Part of a small language model's weights: 4697 steps.
Each number is 50 + 15 x the weight over its row's rms, rounded and kept within 0 to 99. Layers, rows and columns count from 0. The size before them is the row's rms in percent of the matrix's.

# gate: layer 9 MLP gate, 1152x576, rms 0.0242, rows 1013-1023, columns 288-383
# up: layer 9 MLP up, 1152x576, rms 0.0242, rows 1013-1023, columns 288-383
# down: layer 9 MLP down (transposed), 1152x576, rms 0.0199, rows 1013-1023, columns 288-383
gate1013 102:77 39 25 49 48 48 43 47 44 16 67 64 66 55 49 67 57 56 64 50 75 51 37 26 74 43 69 57 38 55 54 38 63 64 13 52 50 45 47 50 41 53 42 73 39 74 40 62 60 57 13 35 40 77 50 42 24 50 82 39 39 44 46 79 53 58 45 63 46 26 55 80 63 57 77 50 55 52 42 41 43 69 55 58 57 36 22 54 36 50 41 66 57 60 44 37
up1013 101:20 53 52 77 22 43 69 59 57 58 47 49 56 46 47 50 55 54 27 44 74 40 33 42 32 62 78 55 73 71 36 69 57 47 48 28 66 26 28 51 63 25 66 54 42 41 78 23 82 17 57 49 31 38 55 28 34 52 83 51 49 63 75 59 66 23 47 47 40 58 51 66 72 80 52 52 50 29 66 39 34 53 58 44 82 72 59 74 46 57 47 52 58 53 43 61
down1013 102:43 36 36 85 48 70 79 41 51 61 73 42 23 36 59 46 37 50 50 62 37 66 28 56 62 42 65 23 77 53 50 74 54 08 64 33 55 57 66 50 70 78 38 58 42 55 35 76 45 35 41 83 41 42 45 53 57 51 57 56 29 78 31 82 30 59 40 32 64 49 33 59 70 41 45 75 49 49 32 67 33 28 49 72 38 60 69 76 46 52 50 75 38 32 63 46
gate1014 109:40 67 76 36 27 44 64 69 29 43 46 70 31 45 57 58 45 50 53 47 72 61 53 69 86 61 49 47 53 72 40 51 53 42 62 48 38 50 36 61 50 43 64 50 42 49 64 33 42 57 08 59 45 47 46 65 22 24 58 60 41 52 35 22 53 43 28 57 44 50 46 59 56 18 31 34 33 52 81 55 76 27 52 46 80 57 90 31 72 52 36 40 73 07 55 53
up1014 107:21 56 23 64 43 73 37 37 75 55 79 60 61 30 57 64 64 23 26 33 58 37 45 43 52 64 33 62 65 49 47 79 56 66 57 34 38 24 69 47 22 53 72 49 34 52 68 53 43 33 64 37 55 49 26 34 43 59 39 28 45 27 65 63 44 51 65 31 50 67 59 58 26 39 61 41 48 78 61 82 52 53 39 79 53 61 57 73 54 40 53 53 42 60 44 63
down1014 105:58 77 73 36 31 49 34 43 52 37 35 25 45 42 33 44 76 64 46 23 40 52 49 32 28 65 42 69 53 68 46 31 45 48 50 66 63 51 69 56 43 76 44 89 31 44 42 55 53 57 59 39 77 53 54 31 22 44 31 51 63 50 60 50 66 50 40 70 44 59 42 86 37 59 62 61 73 66 31 61 51 47 49 65 34 62 46 46 54 37 45 58 38 45 62 31
gate1015 104:61 67 25 49 28 72 44 53 99 37 65 52 46 47 42 49 20 41 60 36 33 29 38 62 47 59 28 59 66 48 50 67 48 28 31 50 63 61 45 13 57 60 67 56 36 46 40 74 46 62 37 54 29 53 61 79 50 40 48 57 90 45 22 29 65 53 54 40 54 64 62 62 24 50 37 22 58 74 34 58 48 58 42 60 55 38 61 58 89 55 45 51 49 34 42 37
up1015 101:44 47 23 81 72 45 23 61 58 68 55 68 57 65 40 34 38 42 35 64 61 65 66 31 60 08 68 74 63 32 45 62 68 55 54 80 44 52 32 56 65 60 46 34 46 57 55 39 84 35 45 66 61 78 61 57 42 47 55 27 58 15 60 54 49 58 61 36 52 71 36 47 52 52 47 54 39 54 58 46 68 20 54 45 45 53 59 80 64 54 31 37 56 37 24 23
down1015 104:46 50 15 59 33 43 33 56 26 38 69 33 43 40 35 61 48 59 57 61 57 40 44 65 64 64 42 59 44 44 44 43 66 89 58 22 36 72 60 49 29 20 61 39 51 46 35 50 48 63 79 61 51 58 63 22 43 60 60 63 69 47 47 47 64 57 51 68 21 53 52 45 39 41 62 53 47 80 42 58 20 47 46 48 44 64 59 42 42 56 31 56 64 61 71 53
gate1016 098:64 64 68 56 45 38 74 42 25 50 17 61 39 42 67 66 18 50 36 66 56 40 65 63 58 44 62 57 73 51 27 44 64 39 43 48 41 21 34 39 51 60 56 64 99 62 52 58 71 64 62 24 37 64 86 49 44 57 43 68 57 63 37 46 45 56 53 81 69 40 53 54 56 27 67 40 50 36 48 78 59 47 26 73 46 41 53 45 74 17 74 19 53 37 65 40
up1016 100:32 57 54 29 56 57 57 64 62 44 73 43 50 59 67 63 57 58 37 63 53 46 69 54 57 66 63 62 51 29 35 32 57 57 75 67 59 68 62 48 57 55 37 47 48 64 49 43 38 79 36 22 56 59 53 98 37 60 60 53 67 47 29 40 48 46 52 61 42 49 52 43 69 59 62 55 34 67 57 47 37 40 28 70 66 51 43 42 31 40 43 54 41 10 55 53
down1016 100:65 54 35 99 39 69 53 43 69 46 72 48 69 34 51 81 55 54 43 53 50 49 58 37 37 35 66 22 56 50 59 51 25 61 47 52 72 52 71 58 39 40 32 69 49 45 74 49 53 40 72 63 34 56 48 31 57 39 24 57 35 46 57 55 71 52 56 54 69 53 29 25 60 32 39 67 75 48 57 61 50 50 61 53 42 47 37 41 52 68 63 47 43 47 41 44
gate1017 103:50 56 76 59 14 68 63 49 59 66 38 57 51 76 45 81 35 69 50 46 69 37 46 40 53 24 24 21 39 73 58 40 63 50 67 56 56 47 48 39 73 66 48 52 72 69 55 54 72 52 58 59 61 52 33 58 64 72 44 17 68 38 48 55 33 15 15 36 46 46 78 73 52 33 39 48 41 57 63 47 53 47 59 73 57 45 55 41 43 81 40 34 69 27 43 49
up1017 108:61 33 39 54 59 59 52 52 25 61 59 42 67 32 35 50 67 54 48 55 51 32 38 51 61 55 43 47 23 50 54 76 27 48 46 35 35 41 34 47 32 82 36 49 59 38 55 43 65 65 67 43 44 48 51 69 78 50 20 58 45 59 57 53 66 49 59 52 45 46 95 42 42 49 66 48 63 52 64 41 28 39 69 33 43 71 70 60 37 44 58 37 56 47 69 12
down1017 108:24 78 38 44 59 46 34 18 41 58 52 31 56 32 65 50 68 40 66 61 21 46 26 31 64 26 47 36 68 26 45 42 67 47 53 22 55 45 60 56 42 18 67 68 50 43 41 42 34 57 20 47 35 57 43 36 57 60 43 68 72 55 58 32 71 59 60 91 73 47 45 64 49 58 51 43 55 78 34 50 51 62 57 38 57 40 36 42 68 11 77 53 47 15 36 43
gate1018 112:71 24 66 16 41 45 52 55 74 39 44 36 26 71 58 30 38 49 76 51 41 47 64 58 29 62 45 73 53 72 51 54 46 35 50 58 55 68 40 22 44 49 59 36 33 49 71 54 55 53 62 66 59 34 56 59 34 71 30 59 89 44 29 50 43 36 60 52 45 59 25 37 44 36 38 76 27 52 55 67 34 51 45 42 53 33 52 51 44 34 54 56 42 65 50 60
up1018 099:45 99 32 27 64 46 48 74 62 39 32 54 59 53 57 35 46 52 43 39 65 53 34 50 63 48 64 39 51 61 38 31 31 48 38 60 53 33 29 24 78 17 48 61 41 43 71 47 72 30 54 61 61 13 32 51 75 48 65 55 48 72 64 68 28 63 56 48 55 65 54 55 28 33 48 78 41 64 41 47 81 59 31 41 47 50 52 52 51 54 77 54 28 47 42 38
down1018 098:68 53 80 68 35 47 54 55 45 49 75 56 65 53 71 67 53 59 60 32 46 47 57 35 69 43 25 64 70 31 56 49 35 55 75 43 59 19 36 48 50 25 54 55 45 33 55 29 53 65 61 59 46 58 68 62 60 52 54 43 45 37 31 53 40 30 38 73 54 72 39 71 38 59 39 68 71 59 61 53 46 78 59 62 43 70 75 40 51 62 57 40 41 49 33 50
gate1019 100:79 58 58 63 59 65 35 66 20 57 37 58 50 46 63 27 55 84 54 29 35 43 42 35 72 84 56 29 36 43 32 45 48 55 39 30 08 35 74 31 72 40 52 64 53 29 38 30 41 46 29 54 57 59 43 44 16 49 67 58 67 80 48 66 45 56 75 58 40 55 46 37 36 54 28 42 63 30 63 56 48 63 58 73 53 64 67 54 43 47 35 34 60 68 44 61
up1019 097:50 14 52 51 60 58 52 49 36 61 70 18 50 38 74 66 39 67 06 61 51 56 29 57 68 64 42 69 46 33 70 73 36 54 42 57 23 45 37 60 38 62 58 72 56 57 45 47 49 42 68 59 34 57 53 44 45 54 59 42 70 62 44 64 71 47 44 38 74 52 43 49 31 34 36 30 60 64 39 59 34 37 73 54 41 18 48 69 66 57 51 21 46 53 16 44
down1019 097:63 53 57 64 53 55 59 54 62 27 44 44 44 48 54 73 53 15 70 52 39 62 21 49 53 42 47 38 45 71 20 51 32 51 56 52 50 46 47 23 79 45 73 34 62 27 37 41 57 52 37 60 39 81 51 47 50 30 73 41 31 26 83 39 52 51 63 42 23 54 67 66 50 72 82 31 33 39 41 50 43 46 29 25 47 60 56 54 48 55 25 70 30 20 74 41
gate1020 096:52 62 62 75 37 46 79 65 58 52 52 54 48 71 47 55 59 44 49 48 47 58 42 51 06 70 40 51 59 44 60 54 47 67 22 65 46 37 65 48 51 62 34 32 53 67 62 52 64 54 39 53 50 35 53 34 69 24 32 42 54 45 59 24 61 34 49 46 47 44 68 69 56 45 75 45 40 47 55 52 53 34 58 58 48 59 93 50 67 65 72 55 67 58 45 78
up1020 102:49 54 52 46 59 41 29 33 79 80 51 49 77 44 43 63 52 67 53 53 57 49 53 70 53 51 57 41 57 55 63 57 46 47 60 44 52 56 36 30 44 32 24 30 76 49 53 63 68 42 57 49 25 41 23 37 47 76 42 36 59 43 53 46 29 75 22 57 45 40 21 50 31 71 47 46 52 39 44 60 57 52 55 40 65 63 59 48 56 55 33 34 38 56 69 62
down1020 097:35 58 62 60 40 45 65 35 46 46 51 36 37 52 67 46 37 63 69 64 37 42 77 53 31 45 42 78 77 53 62 49 45 59 60 62 48 60 26 39 55 78 37 32 40 42 58 57 52 19 43 34 50 51 38 56 65 26 48 29 49 42 69 33 51 48 62 46 33 45 55 58 70 57 54 40 60 71 59 58 66 37 72 57 67 32 64 42 58 61 37 40 64 35 29 37
gate1021 100:65 52 46 17 70 40 61 53 60 73 44 48 67 99 04 01 77 40 67 71 49 67 48 78 46 21 55 53 39 60 54 37 63 48 49 42 44 39 39 28 62 34 62 31 52 46 68 21 35 31 49 46 43 55 34 57 54 46 59 38 45 42 48 77 48 58 51 60 59 46 34 63 49 42 44 55 43 36 46 37 15 22 63 37 28 57 50 59 64 35 51 18 40 77 36 48
up1021 099:21 31 63 57 56 45 24 48 58 65 49 41 33 66 60 46 29 60 65 45 31 43 65 48 56 43 92 70 73 34 41 63 42 65 49 31 39 58 45 91 53 32 69 56 37 24 70 60 57 51 70 55 46 69 47 38 55 47 16 57 53 35 68 27 39 25 31 24 28 34 98 38 44 43 50 44 61 69 61 73 33 55 65 40 48 38 34 42 54 87 52 32 38 41 61 63
down1021 078:73 39 50 45 50 44 69 62 50 67 47 32 53 58 67 41 46 62 43 42 31 56 31 40 49 64 51 38 63 67 67 35 61 44 53 40 33 60 39 49 51 49 60 57 52 42 64 44 54 40 38 36 35 60 79 74 22 33 39 39 48 40 57 57 30 59 69 51 62 70 40 57 55 44 49 50 33 59 67 42 47 30 23 64 52 35 76 56 40 42 77 40 77 55 30 54
gate1022 107:45 53 56 62 66 43 40 58 68 55 25 66 46 92 57 64 47 64 50 35 81 42 31 20 20 68 39 49 58 31 75 50 52 39 65 56 17 43 60 17 47 50 54 44 47 64 71 43 61 50 75 39 52 53 56 24 45 61 44 43 64 77 40 27 27 69 49 48 31 84 46 67 57 51 46 51 00 37 31 34 27 34 35 45 40 73 20 51 55 41 30 40 54 48 46 25
up1022 102:14 58 60 61 35 24 40 63 42 57 38 63 31 53 49 52 55 33 57 43 33 77 81 72 43 51 43 52 47 51 60 76 53 54 82 37 51 32 56 41 47 24 52 56 38 18 48 28 58 25 16 32 59 43 37 49 62 58 53 66 48 75 71 35 41 60 56 54 57 50 53 44 68 52 43 63 33 51 45 16 63 50 65 45 56 53 48 71 57 22 56 00 66 35 65 70
down1022 104:24 88 63 52 53 61 51 23 60 41 41 59 45 60 45 55 42 40 61 41 43 39 30 56 70 48 47 53 43 40 44 71 47 42 27 63 63 50 73 60 41 50 74 66 27 34 51 66 46 30 40 70 39 33 36 56 47 57 55 66 65 49 24 43 28 50 46 43 45 52 58 51 45 51 58 73 47 69 44 39 39 31 51 49 46 58 66 57 53 62 42 65 69 25 76 58
gate1023 097:47 14 62 50 56 46 63 67 26 55 48 31 47 39 43 69 32 77 36 49 46 37 74 69 51 43 31 39 27 45 59 49 51 52 54 40 55 51 27 40 47 55 56 61 54 61 49 42 30 61 68 64 32 42 40 44 71 38 62 64 60 37 42 16 75 17 48 62 54 45 38 62 67 60 48 46 60 49 46 42 62 53 56 50 51 20 56 55 45 51 63 59 14 70 33 42
up1023 098:09 18 30 57 35 37 49 30 49 48 62 41 54 49 27 51 76 71 48 47 17 39 44 45 66 43 51 57 35 38 46 51 31 38 55 59 43 59 12 35 60 38 43 44 58 50 46 23 56 36 63 70 21 65 73 55 50 50 60 54 61 40 59 55 66 65 37 23 34 25 47 43 67 38 65 29 30 64 21 52 44 73 41 68 50 73 69 20 34 52 52 40 49 39 61 22
down1023 101:67 64 51 27 54 78 46 72 51 68 22 48 57 54 23 38 65 30 42 63 25 41 27 72 20 90 42 48 27 82 41 56 82 58 49 51 58 54 61 18 53 48 47 55 27 71 59 62 47 50 48 52 42 56 70 58 60 53 29 49 33 27 54 50 40 80 61 42 36 72 51 46 56 70 44 62 40 53 42 32 45 25 57 40 58 63 53 74 62 47 50 87 66 65 76 48